Weights of a small transformer language model: 4 heads of 128.
Each number is 128 + 32 x the weight over its row's rms, rounded and kept within 0 to 255. Layers, rows and columns count from 0. Numbers have three digits each. The size before them is the row's rms in percent of the matrix's.

# up: layer 7 MLP up, 1344x512, rms 0.157, rows 657-681, columns 192-223
# down: layer 7 MLP down (transposed), 1344x512, rms 0.0948, rows 657-680, columns 192-223
# gate: layer 7 MLP gate, 1344x512, rms 0.144, rows 658-681, columns 192-223
up657 101:148134130161107107088128161082177163155142144064039139074167138142109108140159140126105170161159
down657 101:121104095163145098081086136157119112137097189149221180130101086134148176147108172114149127097111
gate658 099:119124110099141128146205117168121133115156130117118125137169151121153099191105136142108140087138
up658 095:083061113116116146136119121135152126128142112201195079106126098142091114108110150137143139130173
down658 098:125146154164061106144116111132085179101153162143095123154079111107198090097129165159120132129166
gate659 091:210089133091109146195149128156097085150103163180118121098101162117118137111181191116151126191127
up659 095:114142110134163142143127121102161149123162120134094156130082188128129111145135133140081146156106
down659 095:107154093149149185154108136136142076144108100123115152169142113099183140109081084121159125099101
gate660 104:141210103084134189123179124144147105167147116137150137084120136052096159106166103119106110093167
up660 102:126190126117137104123178128132114153075100119117175197160112113131089166112107163148046110151147
down660 102:176209133162142203058180096146132117078139149111145145104108105134093117131135088121169124136142
gate661 100:134168111146116177211051096148134124101081135131146094135140062100192061157192107085136157167134
up661 098:162163099140141100181137127105082117099172130096134120104149164112054101049076125129170104078161
down661 094:083134092146101133131097090100077126166131112207090106113133109167168146209093155138099163184094
gate662 098:136082226119180158111096153149096168115141118088135164095114082184187140148137120138134175154092
up662 100:066166127116124102098094091109157155173167134170189101101144116111100161058077118140124134099089
down662 096:112116150119140125066148113074099123136109084153120113090119138175047116139076118147151105089170
gate663 097:061147126074127152092156049090146105122118079103120166035141093098172069119098154141140078141170
up663 103:117184135120122095136076138053179156099159118166123132106124140125124104140123182044086130088117
down663 098:098109121110161095077066113154130104121130133165058079157104163124093155107128109132119113148122
gate664 104:120125115161124061064068144153147140128156106083153191075123097143142106103185149081105137130134
up664 095:124109081133157158073098134109142090138101127151096191145157151159166160138160089146093147141112
down664 099:174169155147133072111112134106105126116141162164146181117177101128095147109146154167136150152092
gate665 101:149116187050158071117127159082145179097101150172200104116150118185159131140129094126166095175135
up665 095:079070149129113132163055119151119161111135148109147127067094156137172144130144139139122116125097
down665 103:138087182081146165091186129110116142120154091087159163121152131067092108119067047118158080136131
gate666 108:173128127123083147218150166091141033113109146145142119111128096156108102056127121168160180156153
up666 118:099091143181214152039100079128139213186115106090115164154143149142113117159114152088142121060125
down666 104:104187162157199100116068143080135147118099183102059113152118131095131154169104126128125112121099
gate667 101:110102141119113086066133171107116129168168104137173126109177109086153129094063181137144181030119
up667 108:125140153101109087142108192163119087132065117110152152119096101132077058136145148121114198126124
down667 104:187129109143156129122092147136175109130169185126136099177120130123130161121116176162120105109120
gate668 096:182084112136134155106053116147109092177172123133095086161163111144119200127115165120158145180141
up668 095:100153156127133111104169100075123144148109137092141160126131100195133156092069145137102131167146
down668 100:132123170143136146122142159170114088129087172142141097163128157102097084137121110127114137108143
gate669 097:165122101162086155141132153108127083110148120068117113131093124126051130139201098188132130078178
up669 102:137140094185148157096123142112152093170157116080122083126173100177120151141056129160149130156108
down669 100:210122124134124189124090125082141107118133089110119109080141093139091142112107112073125086123181
gate670 095:142101132104147072146158103155184111123141145169113135105090165088144114098123139135148146136151
up670 094:115075130131109107088147153118103094115153151145121148097173124121116081118124053150123146190137
down670 101:140113103134124103110177130145114094052101092145080075128154131118140147130107120114157129147111
gate671 090:134115096108147138132121145122128100111157141115133092142165088185126103108176203128124102157126
up671 098:074135085143179135099079168187116115063130102072111124136144149131159123128097149122176198170053
down671 094:148083200098072125138126118117128090146106130162169164133147105108076161115130105136149145110172
gate672 096:152121177110174104180116077143182138134066152092071108125179121129200108098164123123131105145134
up672 098:104142097105133143182131170108124078177170133133128080115187152175157117153146126134109105096122
down672 093:176131155113098139129088135162111128152161145158143162158163103113116177144138103138133148110115
gate673 101:135146114107096152206125147165074079098191109156141089164187045096133121156152111181136128082141
up673 099:100151136161124123127097060088133210121127090139135073137099148087059132163201153136163088090110
down673 092:106119129170160170097129150143113145156074195127126134123121141187187100171084130054126140137084
gate674 103:108069104205115144178102136054133149111173107119164131206119120173096096102134171177127111035152
up674 095:156136106147066137122102123121118124103139150095102138099106071188156124148172153113097138183106
down674 102:128082144082101151125071150147075137123112132159191150063160102146160129137118071118175129121110
gate675 098:070198108109098139116171099108076097128182111105104124097142068142163114097109148166121144136124
up675 094:097106178184124095146162118195162139154163146065116095135165155087182158144152139119178144118122
down675 097:147141127133171132168161137110126140064109097093119045116133143127085117108129157094147159095088
gate676 099:101153113139081157121153166134152060092158130100110117175226083135159085120124174138097063073106
up676 105:105149119118082157146181121077164138162146149101164150143153129156118138149151130098087102122156
down676 105:094164190150091119089116149072160120130092145110121095081218136150134141091180125084077127083155
gate677 110:163136134101119149135107112095123133126175146169129094175136130044105092150158096140082148107089
up677 099:141105098101050111130080156125134094136152115112130171145097114092121081124124143074116162067123
down677 100:076115140090115161094133075081123140120180158175133055106132135160099162168121112093138158150159
gate678 097:099137115105163127171155088176145078177174105121187167130149090147080102129092114144174160156133
up678 100:114130148119114123169127120121111095150128132099169153153139074131101133126092146146164117171165
down678 104:108127120122090106152093063117096155119101131107136114129124157132142099095203172125130144105131
gate679 096:156139149096201119117145132133157107132158068074145163115100174114184067110141099122149173140170
up679 090:159111147164118127146106135051123133142084156147129166148147150161092121136162142138143153123117
down679 095:151123131153150151075172083144080150109079128158083111099153165182099146090132112119142182096104
gate680 107:101196111158165148092103089136207069150136155157113100220060129101218172149129130133081105144131
up680 109:128103067128169172126171183123112179113124132135187159164126133179014142146121162124114128169102
down680 101:161146087107072086155076134114120148165150125106141138144125107147098154112100105106116079139154
gate681 094:148076129103158069131092137165102154122133198098146077127063113096143058192130118155119135097100
up681 088:108102156188133197054137149159143141134085145140150122155140127131131082126142109115156146197097